config.yaml
n_layer: 9
d_model: 320
n_head: 10
n_kv_head: 10
head_dim: 32
d_mlp: 1152
vocab_size: 8192
activation: "squared_relu"
norm: "rmsnorm"
norm_place: "pre"
norm_eps: 1e-05
positions: "rope"
rope_base: 22000.0
rope_fraction: 1.0
qk_norm: true
attn_scale: 0.201
bias: "qkv"
tie_embeddings: "early"
parallel_block: false
extras: ["local attention windows", "gated attention", "capped logits"]
init: "uniform"
init_std_qkv: 0.0442
init_std_o: 0.0104
init_std_up: 0.0442
init_std_down: 0.00549
optimizer: "adamw"
lr: 0.00119
beta1: 0.9
beta2: 0.95
weight_decay: 0.1
lr_head: 0.00645
warmup_steps: 353
schedule: "wsd"
decay_fraction: 1.0
decay_shape: "cos"
final_lr_fraction: 0.05
batch_tokens: [16384, 32768, 65536]
seq_len: 512
doc_mask: true
train_tokens: 286500000
steps: 7573
dataset: "wikipedia_en"
Each number is 128 + 32 x the weight over its row's rms, rounded and kept within 0 to 255. Layers, rows and columns count from 0. Numbers have three digits each. The size before them is the row's rms in percent of the matrix's.

# up: layer 4 MLP up, 1152x320, rms 0.0901, rows 1102-1151, columns 240-319
# down: layer 4 MLP down (transposed), 1152x320, rms 0.0627, rows 1102-1151, columns 240-319
up1102 106:122141164114077134193077153104115116156130089161115125118130148150106119128043144104099104174157067140149129134148117115139073146127139128149120118133130155090116101158159146130139126126097159132108113144148107095115143130131114079173110140
down1102 102:074139114110141118108130131131100132158130125146125174088087099119112089091095069167175059153117111168152159157140123175094058185085121104100181101122127136133147190150131168138108200148128149164096120059145190230136083086175125137125139140
up1103 107:148121065097111159188096239085074108155165133076155099127108145147103143075120156174155163129096102160124166121110143094104135149135034118152105121087134131124059096177172101187108103125153132111088097122170068106140091110118089098150120197
down1103 109:140136135118081102113179111113148079136158137152175109115103128205190108180119102091126145077090158106111132141109099134230123127114108054095116146131175131135087109112115111127180138160137138121154138109137149110143109176163136122130181078
up1104 097:143154093089093133148144120084145131105174100157099154106133116124151155144135142095131146154180132123188117135179086136081142188140148117086123119154167126103107157130132175145187126156089184144098129084112152092193092172116144111074124165
down1104 099:099104137122156078158103131090111160132058132144175098143128137132145088105112148151152106152089061127172138176145123122178159182134084110137197155086089124126091120175138110101104134123121123151149048082100191130112087150108099097158142093
up1105 100:122142186159159119125125173095099150100083127088100157116090099098138145168138134124061135093192148106173143097141119138180120135153109104158105134148082103066158139176105083168139141126137066067135079171116121169161118091067153145136118089
down1105 100:157197118142128082123124120177160091158147189170146083128190114158129157138115079101136141108098161139077131130134177133064118129095145129097133113136143090143086150145144142154110126099160121166112108125092135104126083161172071164147172081
up1106 094:080075121152143115107166109105092120103140091068090082075088121056177076195087129150086117214126192172102192137171145161095182106118133164156114129119099116143134131105154148121143117145179105108137087179178053154147196148104131153112109132
down1106 093:138117136084063170131039183130157146195154158149128143142166176190118140136106114147167144147073094135162095146109071117127116166128124098171106093096147126077104095137123146131140103111120120123077155000064173148086100156105086091115108134
up1107 090:082139132064123132169156159168105167098123090169146135130081063123109202084056099126065120142138137116150128174160154122132157090154111078156132082116084146136092089214102206154149154120131122151096116170174116142113102113121141078076168183
down1107 091:156116106168120138167119112087180095079134195116126129176157180136102108144159137121142131109088124151132097150088128133164098158124116149108173158088121162110136125112182127118172123119109111157162095119148166088113212107169137113158094122
up1108 111:158138082071145172127148184150119068091106166144091097078085150126141120147060149155092103197119102131071076114110066127140213142136119185135090168088095152084131124107195150099161157205168105133127052114102140155203128088114207081176156096
down1108 102:122075116168138117060073130125104120133118126067182143138124118137142124149122114062086154154058127113173154095162165177141054147113117129119156118106082068133119121159136091144135075085095114093110184108148116079140057151060098099087120122
up1109 101:136166106169134141139134130094144134145116119106144126114130143155162104124104141046044167136169188121162106075187132130132132093125103179138089140097163157134153171123112137123158161068097090122150125104118109068205225129146167127167074136
down1109 102:129128120100095162108100119132119137097152149124139115145190146107150157173116080137168154119075095104097154167083064115125074175114167110166136094126160072116044127138119092144133090155118152221137124125175104165164106072142138152110203127
up1110 099:087156157025078113122105156059161132140129111114141157111157144133067163115117113138135117073054152118100104106101168095094153196123134107112184179140137119141195114099128127112151181172122179161115110086098152116166128107123184155081130128
down1110 101:108138144219109080147078125160126083215095151099111092132138159149104040139176124128088135163122135126155134111156106155115110130115098110104128070107098121124082096127174152186151056075134121125138128104089086178113104141085135103118118109
up1111 105:155127130128107135136129160089134146133100114101206127121158180144118090180107104172150188122139121113165160105145104082101089089132142134088113170156161167138105123137148092097135194112109162072100143118168143124147181092128142171128176146
down1111 106:100120120116169123164100122173116137140174139139086110140173170091102084116141130086147078100124127161137082131120153122074081156121105109116096049095082106101162091122185135120119130113148044176157127199078163127116109122156068158140150188
up1112 105:074166167093097154108144128209150112176183116105115184061110095158081193125135078140143160111167111142131107082160115143153119158155156143151130112120096135114081098123112124134105115127114097157116115134184137102132130132109136171173174196
down1112 100:140131124143187102148096137067126118096133101162137103161122116096120145116092155091177146138090179158141131147159126081044113163130149180168179149141073125179141105143093124135176104134130125155135149176074144033133144079195133140134090131
up1113 095:122130151121076093113118094114153125097154104205153133103116135102121088129129088091156132113158168096128081161110168050138128122119082117114075191155085167105110184117095146134102127153141127180078154168077186152160176099164134116108095106
down1113 095:137111149061132173106108141044120123130150144109168134107166078136110172155114125141082135170079132101126158087153084204179155133230088130106087110112106021103162070137176153083163111090159086104082136142204135093082156131136117112102068100
up1114 107:145108064128091173070039162098117117119115100165133122138157103100065145133144150120127086099115126141183110121062149137096093175156120108087131168057110114131113136115081094124178135136120095190153153065150163109165134076172104136190118122
down1114 098:127147198104127092147148113204131151093077126061075126145112124082162090141108150127092165093085111109143172106080128138103148131139116166133111174128137117135150124145154170149150105098161164077196108061132148133079171101121150164161143113
up1115 107:104125128126144173169172162057104124116151127118170136111118103134159084157113158104134072173148102120086077108148142136124134114121166133128172083129153170121106132144109119154106132137134166200150059114162103096151167090158147151113145100
down1115 107:101186115117078096090118134116091146129105122145131077134161152156144166130163090168075143129086153120118149136138124111124121132147097109102119149143082111098157093135142134107134142159059107092097118113070149126161133114041164093163170128
up1116 109:140170078131155162168159140180144097098165158052125055070153108129121057138174116164078134095173147102135147091107113135145158115076122117181061161096120171085177164149184137156115144134121135098152136059190128121117128100178096102155124131
down1116 116:099145123125110124108117204138097133114150092097133153156117138169094112082164160074117107203077097162102076125165135147152127169126118071109118054108155116097123126098153118119090088161165126112174062140148125169197141124078103110102074081
up1117 090:188134077137100128137126156123150080171092080121110147090126134129149077135096125128170113095109115162109103068100116131120102138164087107145163112179107118107126088104109149127098050108128069123125132131112130106129130156144069180131182164
down1117 088:164143173131159104108056115138136153108100127089108140083126118165105144204160169061116157196138097192102106150205118146140087178128185105093140128104117139167155099100138153157138161120144136162157128175130164115070152144116110120159147082
up1118 101:134110110157109131101123176121102167112112140133164135082124156134126111160097129091127151116105171133123120100115072133099094108145193130088098141110065105112083158118073145156136074163129149112088128153065086101160144133097141105181131111
down1118 099:101139111128135099072140122141156078144116111127132124167155174099112161140156150169098085102134029123140126143123140108160128171140074130155194154182149134131183125158162080119122158151117147121158176114189111136103111129136075156098139101
up1119 088:092099065138158180127138151179133141104056139114143110096122156105109114179124137161169142145091142118100100126131149122134135105135141108160106142143134109164177113217154155247119119111152118116086165142114104157139101142105119209175157146
down1119 083:113121135163131092119095103142149084157183139131133185130119140135127091127135075139132094148126147170105146131118110153107104129106103157128158123121122117213145121081139114046164134137159122067166113097137145106154141126122111077069056155
up1120 097:154116200142136072103147131117122174132145094168118089166132056132055115099156198145154097110176124159163162167084120100161182188090151171166137173140129106110108113078184133181132126150109034089163178135149135099082124144163126124164092125
down1120 088:101083096129102138151101117144102104112181133125122119096050177110135138173121162074127111113081148143165158139157105144064079135122108161131123133187097146218152128116140148129099158077171132084117134116079129169196099098115132150130118129
up1121 101:115064032132124182046128148145091125153145154145140146080157140114095100123109104089121101050165180081111058172174124125096123183167121168076109168166068138104135162131168146183123094173121136126158145122109107127118080145164082150130110110
down1121 103:130142112127089134109130106208132091139139140095158127134121122140194173144142142159150144164068087143127154103130161086144158107097106107161174093071156143134139092159128093146147137136125091134131071124197132102121165116093165139129135148
up1122 101:097173152113143136119162124179162156176096173095139158136120097097118112151121130110128119108126126141219149153101099128181123109136197142173082143106095143137110192096160064123112091151144103167170157094151175122148142138210106141079117185
down1122 103:173109185125057131051105128110078180105145120101120138168153146028123122141177110115134175064166111129115130103148108171174123086150103063130119185112140118097149046121135136131068170151067106066145133128097112132175063156104176139125123108
up1123 108:090161088116151149115161158153116114188149105084104072092134161136067150096130133123118115067107169081148165130157154077133094073110063094080128152109096146085134104105196120166142133146089162130125120115159139149148106079178067130158103095
down1123 106:141125136173068072167099118099105084144103078118140168084127105144155088128123083138120128138139113171178121117099095181163144153145132147137141115121196153115139155170094190106081060108151116118095082087132087134106205144064140119083160134
up1124 102:116138088172117118084211119162121145200108136165129117062147124128048115133175106144142090097061081174149139122092138069149086138157122080131108157095105124086120175127111069148115111114116114151120130166188211131135200058182114118125111145
down1124 100:155196130102185162163087110116120146124144115097096104081102140123146137054089127114124165120107136135151126125126135158093119111062158121135114107159120111162149131085158103168104109140106084132126112077056079109134126144103136098123120185
up1125 098:137096125088128111165106115130116134109116194074130133161114175161158109121123104166204107201139169139109087144154148115141060133193106157146156098089132125124086137175155137116101145122139154110143086105124071089239099128140144130150156090
down1125 098:138096111122110134089128101135124184142119057158151113092135048165161111177120183102084131074136106116133206084144105125125170190063137152104108131168115176121137069119104151157180130132097151117136158061170212168132196170174096117093070149
up1126 112:153140133085155140158126094141115130123118130130051114124139138133124127102082186121062105110113135064111081129178124100147146163105093104107122162147094101105122142206095125134147073136084133164133119081146124139168119139149138129131111122
down1126 107:129149103109129116068189177089097113112148122120195125146171096114152087177146045087193097134078105184149112158114117106109189083098115215111155117104111122100061119092081164083086176141110102128123067135111176116095109085088171147153081137
up1127 108:172176124111064142141112134138144124092132184108182115136149120177168080161122105072171117129129144108135164082113153117170143120098136137156112186083119174136101133145154110103091124137143132122065114138180101164169150086145075139213132130
down1127 104:068142137138178140096186120092105124096109118131136155136079110123143123153131133162102156127144130174104128180192134151067076137165130117090180122136123111143152159070129136186150106132103141174176138142075150115092151149155186145034132131
up1128 100:064104067056146170101208132131104137169148146148160131095120070175103126113137200097109109110113155142090144080124108163141150084107142144154085137064088144055126153108108122115143094132117093126127124138122111096119134142136132110159101101
down1128 090:106113096130109108097098109182149154145121138100115096081119151060176171165109070099190156128171131142127136151130189162144101139151149156152103102122179098205164147160173110098119142085174134028134074084164149172101064118148109110112119173
up1129 095:158119162155141117109131106150124098087179141139149142136154154101176117099145121124116128069138127133152152163112142093143055141087049126135167033179154156110136112149160067176172170147092189095134147116228116125148185103156129105097126151
down1129 098:073131107115130120192122150130144111154097168089159134104096081127088116099124133115138141114127129126119124089138104156117155089075193100113086128119111163110105131014149171078128084114161168202130162147078155088109062153114164125141156138
up1130 085:152101142148173159133099094109138139088117160105111170137130060103154145134098171150125104144087114092146119164154009086137143165098126104183207131101122167132119117157155089138085149198104137153127109019155163121148143156118078167109108125
down1130 092:112171130111096084137132120108138132100073107147191110116135143164093131161095168118108168097162130148134173160123121126138130141126166120082100189114122125201110111138135132175071095126179078144151131196127144127092125123121172149151122137
up1131 101:145116116036064188159115145158132167172115109123166111153114124110143116070034092104091077138141152227146092095083107140112113132114154114116147117112118156147118122169160149074088136120107195151106166152129120120117152097166143155158155140
down1131 100:181142170137172062123140104111125116123090128074114119096190189088116156151164142128128144086113091125156125180123159082084126094151098137140091150156113158081094151064121082166099158141129088139162122154184140091171104160105128146092117160
up1132 093:125147121149090138153145155160156140145130098109119122110075151057111148112121095121145197138104130096087074166116121110086144114091180088154085158128090120147143090121139132160201168128122156107074072162151121189149165116177144077109100098
down1132 094:103122165117221148160086141118118088113090170109165174161125094197141128128112119077108148105135106132157123113104110199152109098144104120165122123148187137185169133133134114127181092090126125110176148170175070147141081143086134081148126148
up1133 110:159100092093088128131176174134076181144134077123143107081108144141116122103137140091121127080081117148140134065146078133112111094115160091159083101090175129067151112181162111195056135200136077142122106123110092213199149112189144125144099129
down1133 104:116087132107091118080123118089159055143130138095169154156063168086168093104167097100170162135110146161112103117127106152129143090146140149153058091128103086204128130091060159086193104157111145082121098183047113116133122163118091129128129168
up1134 106:132152101074103091116126150102059175122050112109103131138156134138134134182136208121134111154101145130165090173142116162134125089110112055088098086119088171102141148066118046121100122086091085110195135057121095108119080184109105099148150113
down1134 099:123086137156080149105078057137157095112121190146139153038087128119138198060105120179116174109149083186161127067092103066145144155138116179191175148166166082130142154153152136147175107129185127127131179152192145195181163114077153146110153136
up1135 104:116122146135094135124073136136109138153123140128078125142081068159104137201089175137097133179167123144175163114137142058174108079117135176154147147090129145106172156133158168067110088092089084188151151104140171130149163080127172160099136119
down1135 100:123123099175155122115156154130139068132140100095177161120172144154149170102149077170126113081154135104102095169173154166127167108155147036112137092201133062102111098177113097210161116191151144093156136130115095096123044172162130118114181094
up1136 101:147133121163116139079150145062068123196162085093126134158132132097108122177177083182173114126131176152087086201120102114124136129158119089128144108156106135079150129146105131169140178178118142151108144111074099092143117034154102143146158123
down1136 108:139157162063116102166115139115166103132124135167067130128142109073093126151118175144157119146124150140224108110118137144161179133087152146141112160095090147141124122117139107098099113065163187107126123127148108179130094141145158172140064153
up1137 101:126108194178061093137089124143148073105132091126087143110101132088067075166079159132171123165138161127131151158133156129135152157093110131142103142052094175111105080138132159127173099107130144121137121088140131089140110113108093148175140162
down1137 095:085159099085178112131158137150128154133144176107128094106097136152168144114116086113106109144104144139170130151112143141111146103156124081123106204129163102147083124125132083111112120154128072102136125161117161136144188104093225110071127107
up1138 112:092152161125126164175099111114107098116053152127128084055141171102136130162167112122132081188130155178160111146143125103114113206144140153138083147121142087081104158135097110163091138149116097137143124139155123144115099160127113151125138151
down1138 103:147131086150066096078150135100151220120177156117104150161099062134139118087159116163122152079097106104178118116063118197140080098140120089137119131128176132169105083129141110134054116085070074129135128123041121129114164101122166141142130112
up1139 100:118229138084152135115200100141175156116122130124121114123152128192169143111143063105147091109094198119165104140143090083113160197136126084070172136139080125130119101120130107131158114161146134149132044139162139133138100127127177108078109111
down1139 100:163120157111155135153064178151158103197128120110139118110129148075104095104132138155151220172073125133132124103167113102067102122093125162146153130066191115152157147116181119097099134120108106119166140080130120161101169147123099115132131078
up1140 103:160164164084057176135126144097201134151115108154146122157145153173114127147148165149165097155123127072141126161126152154129119151096130138144124134063140121102157133139068106096141116173176135175162106163108141082107096188138159128141181085
down1140 100:169178131108117156120111174143115216115177153063149131117169028094129142174159129162120113163081115168154121132128137165140122162178146121060065141121146075121111114079093134159117172134114120049151139108109111115155070150149116149150102108
up1141 105:148167109116115145111152137146104143177163133183171161139125150109135152151190111071149154137115084157189213101105115088167115107121176155121062087130101145116158076062194132158188094115106109112133158140160060123093171146084157154068097127
down1141 097:133110126092140135128066158141087081113104143030105095129153102123134154158078080131106061137131165165171081198128154152121138155069088091166153128111191091112091076119081088081071139166089169197148157141084116132155104205124183142206114108
up1142 097:175121102185158152139146185181154156163133091153170177129115118157111136114152120089165140135159134157174108193107153187180093077124116151077183088081064125142138109106135063038104061153124121199145149140145153088097120166089128147139077044
down1142 094:136167149103129131117106143133121091154072151135146098102189121149121053133134110108096133108073147106064093079093081066107187175143129117141109142137150118097128134117137114151161152126163097092102130127148126167124174091153165120169153176
up1143 113:093123174141097132141148166146068127147078121111114124145100081119112148149068056117169148176094096129213101185152130157147111096107165113150108180146067106066144132152163109159109133166172078080125145104101115102145145142104091113152116125
down1143 116:115106115111130185118104061160162069138115149091140103119169149146131113109153110111093123122206090147128104176090140136152125134140101157119146150074087176075120178134149149110106191144062213109122085071126116118124144069117131177075116116
up1144 095:115131072136122065101136119098104139102164139109133123081137044108217160072138133140170119139171178182133148072174126102163119137155105126109082114089117103122102123167124167183178156124133115186147062074110125123173126145131139113098127107
down1144 103:130127123127104120131153148129180135105094173142134074188117137070080107075193193122104160136099146151123136145092116132118130087120151140192134077134101142105085133067074122136177133138163142136183127103126157169105137124123150121163146111
up1145 102:138122137092083133086108127116136134189143135086133111101166137156160132103096193140093140089117106100132120140149135099143182089116088096152166164172137120130143184134102090147073132139145168118145054092134122169155140126152127038130128183
down1145 104:146146136205233105137153092140170121115120158130141132123119131016113126149049072179147106130169090128119179140093116077108149124119130155101091137104172164071126112129136143121143100121103088212111118108110094057164132137162146181150170103
up1146 094:166142117116072125136167126140133084110089174124123111158155162117129128094124145103134177098119083133145156101103147156166136135092120084120164150141150173105130096187132105177055212119136123108148088171172136139099193101104144147180127162
down1146 094:162139164148129129164167139071167203158177096128065135090100087148114137179132166133073074212160180160100127171123124170063135119118121149139090150110072135117106091126150154099144089107124108150149165104106131167127102107139144131127130122
up1147 101:139121107121020134147139133110115145127106175144175095102191113102103129124093090065107101084108091124111110110127093130114122119096141153123165139111136191096150134168101097103110091128094130156144149144186109104129113109175110141217142109
down1147 096:088120144188105112115150123206179096130130131111119117158126148088125129170169107108149123157143156110100196127132124094132165098133081133150079105107125151138138147130132130125201151132159130145110126154091127143210121136106113108054154130
up1148 100:149145134207130188145116103130136083096086098140113211125155088136121210192098120154152119117127179173136137124165107108163097136130112143124148106157092195148084089168106114089145157160110140205139112115132169125108125160132123155106185094
down1148 094:188141125039131114135189119164132228183179140142184071111135170156121076097147143115134043139137082149137143152123162100135156134186151102149141176188177132120133124097109106127122144110129098076120123137152096098128145091198134107149147195
up1149 101:119197151086067115090093163129098104135127163144092131130136069177136093087172150116100105117130073097130109106123146103114077136153183077170173159152106154128157105106061129106084138115084164127090095105125089151184154103156153107167133118
down1149 101:160091152195195092159154054058105171155134171126070185151113097126112100173178164144112138153147206123115114168170098238140164155123160130130133106107076103154107095161150149097155129183137134131149136165162113129075166099096111144144115079
up1150 103:141085158176091115105158154093180082143112138153104119168116092142117150161124136133207113067094144114145144053091133108171148061153119101130194094143108200130129106136133151129131059122051151186119127101066167185142174166111135126120078149
down1150 096:132155101093178122136103086086118165136086118082118109095195167132115150149106164155082112154162089139090102105172051095067106148144123105123146108097121122083106107150131094102119131125134127091141143116160107145138117107108158130170092084
up1151 092:100060035194155131093159138125111087073094112111144127145185124103112116167102134125163124107125128133178067143131130086123076141114168150098122191092112160123120156135116128215122136175156124096178101172124168130120135102117065172171119122
down1151 092:140121197114175125165119077199177121162146117168110196125132087107188202132144087155132144167079145147150220159093122155048157113159074117182113111121128105167159067150167093060164126107143138143104129132176140120122133157119163066134131094